From a checkpoint of a small transformer trained on Wikipedia: vocabulary 8192.
Each number is 500 + 50 x the weight over the matrix's rms, rounded and kept within 0 to 999. Layers, rows and columns count from 0. Numbers have three digits each.

# layer 10 MLP gate, 1344x512, rms 0.0352, rows 1074-1110, columns 0-127
498407524390650597456462505465544451515473454493473499445480406542518517472509496431424524481545537542453604515503452459538560458546495539490542544528541565411402469617459518517559417495505538549546528442426506504451549502546467547493554494564447529613417583556500469447550501590474525430510525430492460590527469597388495540487487489455438503487484368503492500536473407507460556554449
447491582446507651506583422550537442438497525433527556535491535550499502538625519571552496524461432428525562525485528428548524461518507564501562528467572502537513525539425509443503543509523546518506624559468480484525426477477428450418613526621559549533455523493457534556359496503510475526568622449523449460595442498502472700487489527428528448548658556460499557558515496560540506603485
498514520542486513525571524418553453495493478484547468545617413510484552442520586546480428477447441461518507526431545496580527523480522420481524537500424471460598476449527545505502394458534554515543465518482552456505471522503518435549516537478581530512520476561473495512459507486492485452526553468551587451625482529455407588540443493508513513510441585534513494524579494454546458530572
479491475487540576473487405478513401464501490455531501543521531517464472537528538467516424496553457507486584530483576483546553476502462491542515560565521595500419505453449557446480507562475525620499543448571475454512465545436542440541560407395543522499458432477495532500545472561510479532457538523505421469551392563403450484529507505534484526486463596483494504497595465539473485426601
452554434494446526557502446566447536514530410494470463442554500526481413625537405495481547533504510439562484474515479546488527515503437483587567467607559402592457607488452441448605533458542490547501490472532516519520513508480436428540456562457465507457467595447596409481503429481425473584532524443576483538476477553451529450481522449543438525489515556477467542522573435475591435521525
455419591517420473493589501463455562554441539522542535411509557490522436520456520469460568550576516558423565467497445525534518530511494487377470552516480379441479588518511432502501494518503445427458556585505473428446541444451499543504467501514469532380503559529465544494457470515434517461558498489557551448513466464483490540538501500549539519569544509453480448434557524425474439498549
552470470581552646514586505529422560543483509513471528471570460470553529491473459381497458550539581459436480517489455505533487550561493506453618480552603569483515566589491417486509482511549493557566570456499453509557512520463471592538511496496443445513548539580606506455430602543512447551463506555554537517618415516514502535564517480478531488524485412486473542482497493496501480532543
455480459483453555459400478513540517462517499429486581466522484476608605474609567477493439528609490537565531481453543517398592465449442417631484483545490480519462511472429500512540581490474515583447553490459441623534461429520473501500587556525486524503553466566502484484583469505573472482448423451464473486472364522468443455467523427507488503568525492574449533617467525529572497514628
501454497520487497483526540473473513515497504570486472576473470501597540444424508485548429478604575496486460475401445485506542518451580572507497526534486478474511488470419520403538483546423434443531460574437452479496585584458447412514510410507507435500564458473501541461510404567580423566499525430531529551578458522518516556509392524445503576484537568444479555539463552440574526520395
454486561528523540607520461504427514528440470369480559508504472539472490484491522574456495447485476528525459575450518464495518483456570489418498480539541568450601528482513502498445458506529446600552484584436507621598552475592486441595504496448490527445436493608503498459524418398472595431478517447499471527537528565640455522473504425509504418556504586562389428516466499522480494449500
496472499455602493414502440479551488458391581551457501524404561459432476475425469582538497513418465569440483477507468502444510506508513498437522553533517503594541656520524408509523454442484541508508485511490480442540419432540533487485541474463528528568374500521527543523525481492509557551516549518474410487457471425498519515518509512461561501547541582504557466541570422450437453501472
490451489480470494530447494420459518485474454511427478506465498446600525545616429457526502437513483400492546564449539458549456505515511516433443480540462470531465474461557555522542478510479541461665459434536482445476480561516491443518415476497506445562495524541536502566488480388488424531527546406446547431513450555435442518453485413542432438449449576494527385527464611546495457523556
461470481415487450569541487477527541438444552498522522495495523468486407545524569570479545524444440448548550500476506511447458524549543520546588474616465480536463518512508442445479551448508530547534521423526416556595450472480451510602517460527522495517451561594450478513492489477479494558481551419507538531499497542456492404548517444545560511576548451486542470561489495459523510494526
475482453476402511468500555458482426607489472531428560440460604433528460504388485493557391517505577559506499593594479492507502525534547541414559493453485538489601507473466491463498384425453419458501507514482449599507439488570568399508403528575439555478435561537510485505514559447514488434530533556451577494493497545492407427417495520549577471496517489616554529565530576536443531519448
427526471446573556519462495508550586495531512464563509485523445508475583452518489531453473555512484533508473399453473446444513531569580515502600493476452529601430579414495507399584481471487530527577512495461435546460503458484473451516531397592411493452455494598479525430451511521449491540560452459439483363534403385541454472492471566524421519521549484438419606487411411500504526418444
462519541485464475457444390420529504473399525526489493516451525529532588531436504500532511567433429516455482516474552545547455536435544570496446488514459532552473439551470527400494518526530431560517482549555374590473551536412472441455545451473528390532590463529574526546457499459471453552570510477440485472535447512474501351610406506562563482505499532479418525482599496498568428541474
509479506487538496502563481513497554529459547549506494500521549518501533472580357538494503498494495477409519515445502490518507508495497506554483469568529516486472621579546474334582460476530533533530473433472473499478454520594581559580525446517497543406421504518553438497524400489500507507567500490487429487505512401450528414535557494438472505513599489461481463457447528507443543446509
521618482554472526489574502540468483480459454469562442478470462518585461444461560471505563543570447558430476427463409422362517558543536581528586515488552546588502510533509548430457564525525525566501464532544472454584536598465402520466543462532478429463505482429440602538500543539542502600512504490402476596595452429488437469491499444548484486540525511464607549552541513499497415458595
505516584490491471511552527582483506505452464466586406457528466561579519575536522505500461525552520529504562574436473492511567533463552418465509483594533486561494568492479502486465530570581487564462459468422505499497540451490436520457510480470443534595455454506418475443492459521525517614520522502456430507564501501415427428511479485499523564491517542536516543546537519501517479533600
585465493520437469486504440444503395523523464422571468528549471531593512510446584513514485498598515426523496486544503517441514459462483453468460504472511472586468585543560606434560485543508607430452457458533490485553571561487439430503580456522521467410533558504498422579405468441511495482531519577479499547514592482493504494508487459442458440560529507569366460544510598550528471401555
460527573554537550466522501483516345446417499399522411385524532475550422517459478521538468516550475512531510520445528543498523592471444485486507489554456460440426445482542445495475477474471478442548540507429547549481417560394587458497604428544553560491456574528510561515384465513516519469512508439439514557454454505531469564527481476429493489490492506458465482542471492517543443526517
415454441604499492515488473468509449468570575577501446474500521489464547500478525512431500545522555497423497532494649521531481517527491496591513485526460512505505583462441589475439504537466442419507491542442574435467501450479557459432412570554538573541435525542511478487466477495482442565584452452503454371398459428478445541515494548518564465432501463544540612519490444373460547428566
539441492516482477464404530426554457486434525403485452543453591449411545609434526496602567512470421475522502455458577453523418520569516430486464513512432454512417565501520485506473484548535396570521465501536344573522457533488469410521554513579548461513494552526545580526464476441465552578476441473456478508513515421547525493586547441503448477470508567511524447600524460626523499478416
502519470522569459552486557473462400504602460419535491522463481452488506484443499372512450601537598548478454488530623430497504575534553639491573496452469527496552557513497548529533513494508557467574526546528443573444451532486539511593476572520520494540505546407500504461580492483508479452496465396443407420477478480488483465581490487439559558423484508513442443517443474553502505457393
442393524512497538493503437394513541474415464438512437512508513460536459488478553513449493446541317485446572550513559507500496513504469473521441473493405538480401570477426439516507510596452466501578447464530461498514581499493561499458497536513459489468452551470431543485436523452470554525509496632488472415512467435384361470545419423452489492436494544447435522567536408532374583540489
472505506506513399506521442481374427551546460470484516354508501473538489508397530404510372516511525528463419529454423547530550447551443399540482480528519559406493533515583465532500630574524460527509467592508452559498524373481481440496555510439509502489475467533576558474474541499514520481536478502484570532493524426468519488556408473409451534592552550518545600563529500503499417435513
494534465493516467523555431552550412460538457484436458533453555487562528546418528614606512435484463474594565529523584605501616510461482510419481552516481501431510574441492575432569419517507495533463518444548510548520558487485424458494605547487510493511440559534577389411478623408397515562476422493439459572424399503537480464464489439479536406492483519440548488506526529485489551426472
450517537542469553470530576459520466536579461582534540480514654542460414537566448525498495549527506568546525538421505417557559554479523446418544451384535577451517539485543533408601431460474439507634464506582544492473383506468450456420643461519552508539505443503617521543494492429519510528535519431525574475527433523462483518552534509463541465494505545474425530538467464499582505520486
437454425450482516438469558518497428459529474478473484540621496399501543490439480555528432517471518515520500518545478394457565477537462460507538446529477631487428418431506417424513465455603453513465501484403483505505547438421531474434478538511462527511512571511515517485407553420493541562524503495520496516411486455493497481398524548482505433504520631482525517536589533583405470487564
452498412490469515514622482493521447445505555482461536547626488363508440509455560481497487605560468426568537536502605430530521520435482435431474451583491483506527540502386508429489585547409458569481518458388444485505476443403451517520568481522516463455475535434513415506484540437403631607437513499442380559557483446522559533504440490556463463529479485501517357515532521509537545419538
476521568429497497576638354491518569558432381518532473603541490432515481432429476531536477473520420480539539497534440468583468477496508553483451587586443509503534492577517472424540513433466538561475443502522543523535497481535475459391516534483489515475519524641496541522571548516457457531511561484510516497531494565578464559513480495447460450598502489518508563590513449368465494403539
420498462518502542549555487517538589442490562449396480539469471578497545522486515486464391444507523492570551494596522497486509507494456560419535485479442610497460576475554448547456509507472502441441522503535510587551560517524434568521441490505495424471489548573528512471456547467504559511496510573480565554566529568532428540581515433492502477434577487507521423539575480531594428426441
431452451510403452446381521459528623462491457525417523472365536468568524556504532495426518613457556487485459448472554623464602508544467481598479619510408441544516396505527484512503391566436449561487431474474472479493567411461494571480435474548479434473413538532520491354462509490474475494483497485469482511557602566409385505561500513584501452561526510518380582547501467517496520449510
609474560474568528509517458474560494556551491463461515399499477545592427634387465463516586480431520457569460442481523459497422512447554514539492539568475514447540527600528499472590495609523466478507516538385465611633520468509563479489580515541490551458472515483483536427459505485487541506500420455496433639497523491552449453647552533505575526582538589606502539612543505536491492519617
497481456591484564466481525571486449500543470440432471502511483457464554479459518513483530514477610528455576458503513482454531612504558433540513571453438557497534547513433474465443455524458491517513507536501503499514486489481419430468482503473576460488576590486506490513473502496501444485591434496492432445540482498475489542552424488539513471584568468529506581563428526541615513576557
497534473482534518441528434469609470558512537475509527523591502485516479443447414461469527568552359547461539584470571421492551540468538523482512436433536533521562493594459462419531528565576452603564463558489372562492525497409481550493459490491517539464512435526469546448518491459413443526537521452511544425392464482490437512481516524418571527459610532429493574516486405531514529445514
575514509478601417448486551591497394465500511476629499416522496528456527503531479513455516535492558466580529408454486485509494501411570511460466464532585486564451492531515363518567527618441478346437568456407528478545490484443480492423563496500463468504544511532478503576532497455506578565482620524423470481495534550470455435594409536503447387563500527582505580476535573516509460480513
# layer 10 MLP up, 1344x512, rms 0.0346, rows 1074-1109, columns 0-127
538533500434424547495504542484525447506398515473444530481488518556493520511495496544440407615573503438468493563541528475513559506615591590434503362481462490525545484461459612428492461497475490465494507448511498598563427490419457557481496550564592513507503540459504485520467542451497473656474436475487494481543459426471537372546484449513531486449521452549461601431558529490577402516608
488448528533570512506441612508443444522516473543511421563575475569498483507524475519564479426533581507549483461541521496523459457567403596450374424520588542554511438547487413452532451587501474483507494493570506494513521483600595447492535463548436592504427460534486477469544444578521381470458612425545489535453502500484536496503480497396497375525495408507493535492505422463526497528543
522468487502481472427575475502563571532527507514473575448460463508533542469548514479483494457547519443517524486530471384485542477604423511462534540548501460493455518459581522514425567583529470519470486525657408483469550546544441533517511473500482511425545467522511556446458435492440540529513450564516554518589578454521566455471509493483576484421611432499530486595511458480353595467524
546547441502519584464470443484465491476534543503506459556504554602501490500547502549439604546500528516543441575458467432532552399466624552547579511477536509528527415515513515522530509466503510580515485503496523556535464481491491426556630470458510523614514526426406444547471487520487451415412478504555468522544520597489570465592625549555550606398455460481463488486511466503440481533435
487439441483505519520455514475483455476638499500469578607505485453587544514458458504499437563473506515414508529551523544526432507510532590591491530515552540512523441402429480413537553554530571423606516471435494475451564483422475576506322492568488423432507452509377586488503507505421534503488516505476441494490506458533467440519445471488471616501474503509573461489453493472478566405587
543476498453547534539476467413468425403517570446554541358479457572583405485459563415360634474562449493486455464565536590497467500449498518477519521483553490541410478565560496531496487570536367519508498472429430565514510482484460527450532440497551494585511511448527465460541460501562556403509517489482467485500441602514554512492556489513534475501517495479432541477562403604498503534560
430508538461495436525449468545515473445551452504490555423460567510469492374437501554524474426560534524525569438471468547531538443536548329487501506481488465535536461567552452495509479435438538548493561514549586449482491494580530499486485418566508559515530493605548397506462501430557462463550496505499525409414525559508536520527520532422444444438440504488505463508502577505484503499510
498605517447503517491495453534383466528480476526446531484508431467474475525574538534518477609445498458537476445534431509519481497474417511461579459418526557515518559490507513446429496500510382460466524559563548486451542497585521480523509409518525482502479504517575425508453515523524505464400627576550420450529439485514460445566478508449465493544433595522457505464586474417503461543467
527534417492493528459468476645488473595502463554514529494471491560549565465488552454467424586513478496528519559530546408579555441386564484506508503544395498478433547444576489470512538525465468484491475574541551437469545588486588524427523526540566430498500475495541468540427493540550565522571471569414511512542455543538540429505474548551441587530512591535532506459431569513502526468471
534530502520495631425534470502542506496591411496469462446474524566464461531519613517483475504623479494517454534448540582558516431515501429487445466465435515389564429482511543478492448503506489515406415523551484443553474540453387565385461457546520426427486471515543461490482474502484502550567520505453474422530529581413453436527511476501528451614531490541448559476454532485551508501507
449601449543458516582456482468546545510572451499551530473574560593444562502602357578534600504539529455482505530549498475578507569488545567602516459553454515525568540494461413421532469516529466528486448533461565540516529532472540497542526516541470442510535465545479458503558521489508590467494511437533486491497445453594420592516518480437441519512452439533440553514426620509565520561561
562450499531459440582476518498509493473439524384446508477449486496498565471566428437523475466426543413508436472466495436528489509680559481513581547445476475486548545561531587507459607552467471554521521476430487564451429446500406565559539505513590547594440558556484523487485531514463414536516554535507403548504486532463484553606457491547486478446453401569441515482522473513537481513542
448520503433520571487491579534546495402506562482500585577551498347481513508483540520401458462461432407472468565539501551517467404389605398503571447446503545479486524445521452439505572448478501551471519485482494506526590494453525536610516473472506511522638534485469478531436515502446538482489440452547449535515558498497463522462417520558597527552537454559551475573493421508516495419473
484520522422477487469531455502515496452412613476495555467426513457434446547568472462363431570413437516445477515546526487457462469542581521572494527419468475612500558528476425452456555458409512552508497544523569465513503500386536482435480538501478498506430443477478426490495475519533518461424487503414528493434490481587414571490502558431444534437421545482503424435487515452445533534541
583536541590545487555532509511363508519546507449454540499425538475539473468493413450551493474500552518552592572518399424524570581491459446506431483568545335534569489482503486506488517527485530481554474461545520496528490470423485452535425493346461516472406435438459561545520517500527563543519502596474508520420521511453483446599458474522491470512522491507535495427560538544498469543518
517488503472514509515471410520506513574533555560472549514532574508555588440459505528499458497532433484494493519498538420447433471486583533421586512544472474463483475524478608592526535496534421518560528466570472560525416560479537600531579489508481441539452548543543568500496473459437459590547396604498528439557458469503565396502453445459406510443464536526450526441501534447502522379485
476519526481568467493495476551497521565505548517543524505454568545478448508451519490493462567462506489573471466451651462589523485633489547420542531466476568484561478409563514506469499513461455429463553461539427498528599580473479472530434411477503495567472580475449489399495525476472465465430542476484481464475412415536537447479443547477482531569529579371453529432464472482520453593517
554494411471471460468489481458478470477508446571502433463595434475505483520511579545514574419482388492593537516463571482390519451520490465541479450520537444527497507509564517465605527336408463546487613480542458602443567508439606456500390549486443499490411454526375482573434561592522486504494392524550433444582507569418508405492550493536448501583469479533478477493578547470544516599494
449492391440494533537495474439515454552608499474544572531507489513538492456441577542577540526448472516523554496611507435438492622548434537547598406412480524493537480529376632529452462456482558481509593510560416534449491555443540491506462552387502407496511436495514501508438516539469548567469589498441456510507443464475446574560582452520445496555479565485439536523513531602550540471461
504437524475457434468541478417591500516577441532476448566495470570429564409493502551487481460398460476517440500483457506490519482528561502514439501585404543536565488494497464514450519507489584468516482579540534455608523538546557470469484519500508484425446518538495382487503484572434539405575483551495519406526527505470511425401569443493494467462474566482481430534489465516470510395464
567539501502499488509498518570469477583549561521515470505477570460491575455520593528593462454423530563579521567387463495481441521565451418419592458483508574448510517461546554499527464527530407561488479443597572458489540534525439540515434462544465404484605505483522401465530538521447398488481525552468403463457511450527449428473567485505528588508494479492531519448472586519405462421506
419504546429566471491457480441554510519473559577512548510483536512486539529492468566501524473455529502556489533507552519473437517532544523437547490428556438575510556446477568463381443549385494379571519558483576477443413469494533531520468471542568508546449482564510515398461577558535477504469534533492569491454497454488398519560420486489466456392549581471444546528444642476420515517476
580461416467540452527431408456496399493510420544522603494483511565483452382611530526455525457562631546442534452460455537509565534449459517318462478521488507460563443546529454510502599472382588543447498460547530524531492476616399555505474450450513485505515506437593437504468543487620538482495458452550514546491427491549501496553438414484425602488398494516431422517488543473429495536481
468511509589396429435522573448530529521434440571614571540567518523419515528521479458518564523472487498502455482452440515480447524477496497557486448588563527466485519531457460524427522471503528451445540477479482517518455495567502398439525605438556461540487408419450467476546514494539510515459571495499462529446504480497536536444624503576529483523522498579479536492549410530556532500515
483575515491508440498445508496503631483433497529540409484524507452536439472520469472559496485497610558480447405585412488424478546370514612577466501561454450441511525513477563551512502498426451516504494424565423536410461473488554463466439432499546480499456512445557488536472460482474549522451532454476491494521620570529548449501614483450566487446546471502446540527543503479446490497477
518497416362451457578560466485561522495519493456539357539575483538525491538502518422507420538421432474415540396556479511495533618508483497553460513546584476527453525537573484522516435468425570520534508457546491566431578547456436436461524544512434472600447486448478478455480521506547432494462522516501483546421429467496525564591525491564568525471451384517584519489347469501597468491522
472476438492471440554543500502467477457398469515549588487478468496483593498587497467508583458529478540447504449506480449453521346465422489595516472446584488507455475536580474480512576405484392550485563551476581504505550542561429500501495428614458421522558508568474457441445423484529455518493521490499504429489509471462520472517517504530417401433520448533625549490449487477529450544605
523510522458511474489417456607509504516546516536527576427533535541519490460528495518501576431524531484547517524482540507542430477434536507451532552475521531488466587514508471551524510427434446483455528478413407453465550449445538512512520446561452513444525493449456485562547580423444503526528549453604411485525492512482497474518574493536543411452414484423558601501528456489429462593612
547534549419592525524520441515504494444564494519502530439492504503567514437529508496475447491504512570511516508495563639523519465503484595516517467419477561432494495479428431472515518431528487498503549463470542476503423484532620471463442504393513521513510546473546457357478504459499468479532581511547485488512433423490523579510539497481509490535492486497505549414559477488514479548484
420472628418436469504595513553492499452498340515574515582517509525497439387512424505582466521539465491459411458519471515510535456353425411512449437450440505553505498513467419467479503497540581515453634454520479487505462487455526582471452452545552681470571478534508544490513471496483472477467497500450363617517459470575423509548529564539491483646493629544486541489485454620458484442465
391494499524443531501471436450523497470583477494490433541376482488490459607513491548477504431492544533524491528458562503519526534414470516608509551554498513436533497532435448532461517509459427480475602528405462527467565467510433503497474588419467522506492455486491445483529425533512498477419523571561515460479469511541523425562567465539501576476385494391477450528467484533455553555524
416481500553434548548491540506551504452459458494484453437406432426486554447504500485460522509468502477520505551520424388508565493512418535430562426572463474437440375447508603536595512507489564494559430473500398516469467525453416428514495604532560454465559665421620526607500427494519409547591425580455556438488547538537396508510500490541488476488411439428419428482524590514504574431501
607464495447422511530464574449523611524537512580488576449559502550441533480510423531521495563509528460485500430542534615546471534531508467498486592540375466494433517429408440422508598534561533466469495581427621540410570558506449409502465515561497525511491559466489488445417486636404437393468498480476486516520477523475481577558513661548417544451474438405541475562406528463543450491545
523491435483512548504502416499507527574460546502516492536482566561508411430485536531503501536491534530522517450542476521535526504431530452595620599467470544572512443521561565603425511436533455542543597445517526507543442487449533584539509461568530575522472461486478565589501548512475433510556405467529444486517442557477478468611480546423529527525530498606553475454531382466483471406474
530571503541436479418466538479442516533450477543460615464555543442417530526416476523482510488499554505477492570503566540496444445426540533535536524406435426416478526484558550515444482540550559418541548538469464473548510471481561483471457562523504462452493515455472527569493437500535490507564453510535540482462593463456521463423463477515475470458468434507462519381450584480425537568447
525572502550461497439465502371464525628557523614475552515370448570584557467546544480483510502519522512424530458508508483479475452434461465508471508557401582593558528430517464593470455521432541583439552493454547583510556537522482529510459546469516464465441511472479372532470429465506486408513395510531561550507461525577605504522460553529485587481476521552598439450485446494517485495491
# layer 10 MLP down (transposed), 1344x512, rms 0.0332, rows 1074-1109, columns 0-127
492470492430529573488461475494500571575492428436506535441530487507533555463418522434506472508568463507524510539518490462476520513468587502502576465400510565536504514533472493527523415504491478533493474416507510495524446542606489477551644501571519442515531504591520512431500508486514470553513524478507525446457540403463597518505468511504460479514562417410526547575463497482527519388472
481451511512413651473400487506442437447531485485506591518504468556580549499462448488577557476486525454600498427458407546488519378442524538459425511541562421465432528536524520505507468473562492625505482573510446507475482590577501500532470519438417544582503557516501623506497531511503620469444531492554493568605499450522506564489459434521575453578570439517487470449529470537441471473405
492425490539455546570496557507460540525536480467510423556551489472518540458531562615438525518442403486566530481439575539558473518455541442501453545538471516510561394477491502482527380451493512528520486477403602514421435470522530522536478511468620485525517501482438510477440527520453523468483567420580513505484440430508420586515494482482477507488480511494442474525565482476509434546540
554491530489447537497578614517538599498448504404529503573511502546457534492513501547448472535484424552515534477507409460459499530520502479522578551405594501498573574491518475518527477572449442501529483469366508453493545448572481534520474576506521473498546475536432523487432516492518487576529495424447524536561548553550604559538496476439530418523447448624478553506595519435487456555499
546466441531475478455468451513571476404511627514512550558482463457532530527461502446501454595550511415495452515551487496432527488426495580557500472528517482508432542541525487494503531488527520422467536429440565565492482453541488572460490492468510457433590463475435555488479590482587462507476514509489554530520557539495563523532485571451541485540474559515650502521408522535493514480493
529502496486568532467553486505503469459540493459513507427580494495497409525455485477580514471511476587465469608522623590454415431539425492396488481494487495474588485571521463585395524481488535544482476514415495501590601604544430456468519477510550291478473479425471481507484401433495509563578416439600602469506490569426505464536554625525508452401551545451461541523551444507408528446417
445412450502503545491484542540485482446547613532542477434530472462520537465539495417553517469528492530435484427540432482440416531515543550589469548476441441576563499524418555540574472425513514457520574496500521536490450420471426503497461509532524475448562603509544531442477590516502466513527542491447498552480485522530526530523450505459490470479467513507513537481455512507550484555502
474502495447549443517480489509423417523497522485498411597443545473506447468520550520537529550483459547549577479536474434538495523437413433522373497564435473444418433430633611378442607581513476513486453528489480504445584518528429486485518482616496456515495364534498495559481543584478519475466539425513502393455486484534482411507533517479425469545482470517506482479469451534504575612540
490510570516454500571503546426520444381537534433483427564560506447401487503579519566513497445455512444491509551426468492489440570534435509471481432494461542551498388521513547441532573459464514494503528424517535512511475423498425535550525498500364531536448500545540536507524561410433535573522510399539463475521568488501625502524472442371510479478528527429507482585476504454505508550634
431506502536532519408460466518498553524464613534561435377455502438482550528529454497524537490545605555500560426558459440381523435507440543550478425544444475447494516428551467503484419428468575511512450512491509529462535481495566480551373488462437558401537408490593501485548536589498509529551500584520417530467492539559482560530581357552578545512523521491543462511514447469458561564455
508478468533532493420579476405477496513441513500436480526487465482500572512511526449468495420466454479527445531500529498599440402511455338545569497492465471509497458460540440508560501506477455517476516583609561523542433544499503543506534430488551540497577491486424494436456462521475507406509534492601493503515504558525448509511455564511526446468487482493681469463541507554440543450510
523513453485495478533496521573457481471484549402468496556481503451477512421428479399544489533442549502432529433478536424485493541469459503501560459558468444464557468479537539490584540487526496543545474442520558495503405405547503498515404507493458497545473530589401512569563465523461408467519500408537448520537488390470514486553424472540486537417445500534494461515452555504505465493478
463469458443504524510420521621563552441521474575413548485469492408504541572407527512497514454548544484506557595556455539521468401413503545513495425488471462347460639431553508461501461494492582435498537399564520471537445479516513464508468493510474579570492517499496533473518523510545575500553521568538434556431539503493529474430513504410564476541505432537553541479533448618414505416503
451492525533452512520461490475557466479488504453528430547479472509462469474517518469426573530471550513435499411500598467478436541394489531421569475434531554478491481493478442480462508511559405526516545516483509489570558507521539493481558487518434548467514460534520468538487507440610456523495464480469460459570487461522429469397486388492465434565516510539490607513503557551443538535439
508459491551510492522471627522541540519544496559445556492561523440432484480513536538452435547548445494599453429504456518498442501557489505502561564529454528577441506469419469522555476462492393601484514542462530526415477493490535606504517608460540516507470433482481519453448481456553475589559442437367475473481542449500603472535492577551504534516530578535476585425508433514498513533454
477421489518537574594553571503470546543518476537501444429462506540521470588521495494374458511538507535536410534497453536547563447542488477449471597532462493416446560434480463536465452496444480614427427465477504475486475423524410568579510421481423577503499448489497555465499436555453549421489479507436584462476530455518474436439548513499490537499555426483590457460445508387537598517444
552527401502531469522534457498534486577455556512583517512518574564581491464541489557443529461482471518467484453479517629621519465496534528486576509511507537425557520500515470472432454472541494457498566496507451539493514500559532468509508554438501568463499541564489438508536559560522483463532503503573474489473490480467477501592521552477536521522485544464531533505404456523511508462478
592546463404475475545411550557506464522519494570453455423530454508490467473548552512465555481474504483541529460482577487522563468477543493496525487486486427450423464457501554402591478554428494533551422709568569591448594540575602521671480498513443543480566488446538537447568438521581552510453391481541481437506487581472417444517510483501513535492554437552418458567442467490634488555493
447501467446494492518600475498541489448565471493517456456485420565539561436499625534577509535519485540504506539469512499472468517460474450434509461498412494541548496473390538416457539542473613497570506540488474485473518477567492512500557519532501466513492443461564555451474499515483493536546502421392490545477520502483453484572496591462526486539404611528477499504424524633479479420480
523530463488544472465440563468517537501511532528483529466457572494394470513509381442545459564434507482530508515540503537485500500444550492568512573457548548378518435454470504494496503495452417491552542498537456485378443503530496519463449462417480498581529461476487503468586512500582454536452471513554559484505470560454552476490506507546570501483478509437487492524451465485567553545511
534503494431520437503547484470423505535575469506554445555466600462488628470532503498557456494396509514594478513450454452470490540509475462478508483456475566462525576458541422535504533484470550605478513486502494461472376512465443562501563470544473406489523552454543476558522482480363435491433446520519492461559497479539491443501514506462433464522534624478496534523465530566412514525542
559592407621524458531477525537545524573514537492456449481528514497538484529528566525568489529555466503505443540395478611602535368541542484521383495449609559485598513452449485466420565557493419593478522481430415461522529492498547444482574514477497500522538526515525558453469456505477546427447482491556521558558472594483578509471448451541437448526470531535388502432510443509512535532540
531512576527525457476529536498452527456504533410502460374476502457549442504470483495504497531497419485486469500566577519562471466497556472397492498558498428561554520477486549521548507453500535466502561466478556488603521463587553439452400465421555518490546417510512485499606482450474382553488438484476542510484473478545561473480549554477508493397501423417449505510566472465494438540505
559496469456426448418392526546533514475479461568522507490550459569456396468494610556474478521460532529415514555526444523473539378523405568482432523428493453488639413530525494567501536448468505490449468526564477522479536419455523462455519592481519422485449451494424508528398435526503522486571589544468410558529554422474572495481459296457466479550500540547530466548527568615488516445462
440502433604512479480539405486527500488523447480462531551568504566554516546498419501437470472598534505422412543618554450492465506435435542537493575541543433599558440553466468502411541483488483499501541526562545438515483519539475452453478474488482546486468515525524354550560601533441475549558455432485514452424509492553476466567574588552594492458582461467537559553464524516568498457438
538491529480514401569496433477555532441512478487573486489406470510569534510573475414493472433453530513446477547495586573439548564467508432471471558541490548503418502578538546541588506526479518504577476407383478522461497527558587494322536555412459483599464442483487536471536461495500412511456531561509494471484564480508519474460573556509497440563495446474505486591501530579580428441557
572474356466600517567495535551506565521546491441526467447570509537498508559574552474463525431466492534567489542484415565560457524524512533526408476472503491483531407536538395507486503483494454468510431483508478551506509581511501515565536471524490571485526454560470508495505483556453573542459494522493476551646577423535546560492469367559539484508476461592501504495438499502452435552541
517521541514517582554555599535459467478473557626538581486492532536518479465511447499562573479530482453430527540472427529492460572453594437499460544475534508469482432528461493430538444514493538539428425485506576485479526520418512506492586497577448447514502478515526524428516483474504468545509485440517384489502437513602476472443494611515507518499533477497451557560532445532541494564541
433549541522635494504523548548548444532466569529450481529495404431531395550523588546570422474526518490482517475459596460478573571533517482526585421597586501509494480446541542523549497408401554540502501467502433522522533490470481528503487361445508486464528534520607433435476494462502592558469477568509462484499470586506434590515523433505582450485521546492460495601418596492545492512559
473513492498591518401421454586598476438387405482521466610518470590509534463446380529534566553445483452531506445521499484538503534573425465444550577473524461484477436547538517583483526456476445480572552534435549558489509510601568489473466542435485506518525470464512487491434391417365412566515508538472459517521438474511400569596525532496480456537466581538486522470629451498536532514418
583502548551446432496517491510444536499558531442485464501508512486495508523511420515403506605579495549445555495417511527633524478507594507443500563537616540396632486443440497527431454535503512431496527525449440497622485484564475447566513519495496586512460490516473548446461514552445477486496582475509568461506525415443441538445521558523566489512512479432541434509505556516517505473469
478536530582484405488509456401602542532508495483474480486492421581532508518526564438553481530480433458514565467416527458512488569471408505475552513437446549526514500551496541412456507541582480511445488494445451497589532446454561448511465522501542460563526396535653485451521506540463540526569472545476519484333496519533427470539529530546488405498426478494486618501555528500553409495467
472602460510562549547504550488555513454541488595501529504491488612624452444469498572513426566570430559495461479581487537489495457438479491377534483493412465487444474509537488427443457379384572444470606520427528524335447507482498490472440514476501482440506505506533541615469458473429545463458492486449494477417538422540440571568534526488492541514482537480492511461476576470516473499528
468495475552514509564577407495538479422498621462475545456494548544484508473422601472502472581410473518435516512512470508404521447526423556499515564479558531569510501492550516544566425423450396455485497500481510549449525523550406445484504508469440526527497468489592483445451431437488462456503493412495586480513510486531444436503413480512595492509472508525468459547505527482471436411469
542531481452568494448549469425480519552459504480534474582545534461479500531459418491440410451459505533553527538550517487474423457425470533497396545514570445499454577571488606516521534451471523534503465519509454565539555503474572486482590454499446473486552536434452548478491462443517517550515499535528490442508523569518550431380446488435435504521430621445511546492487538509504467548517
528445517614474509510485498471472388503527554430493552469539593489514571560475560522518505526528562531590578458451513556558616494452509501454507522486502442433410533433512423500503444432494527516432523490464488427570439500478531379590456500478455455552495542513473539491526520426537509494429478554519445643557641447524543469499457355525553560511473480514430510585469583547490449495522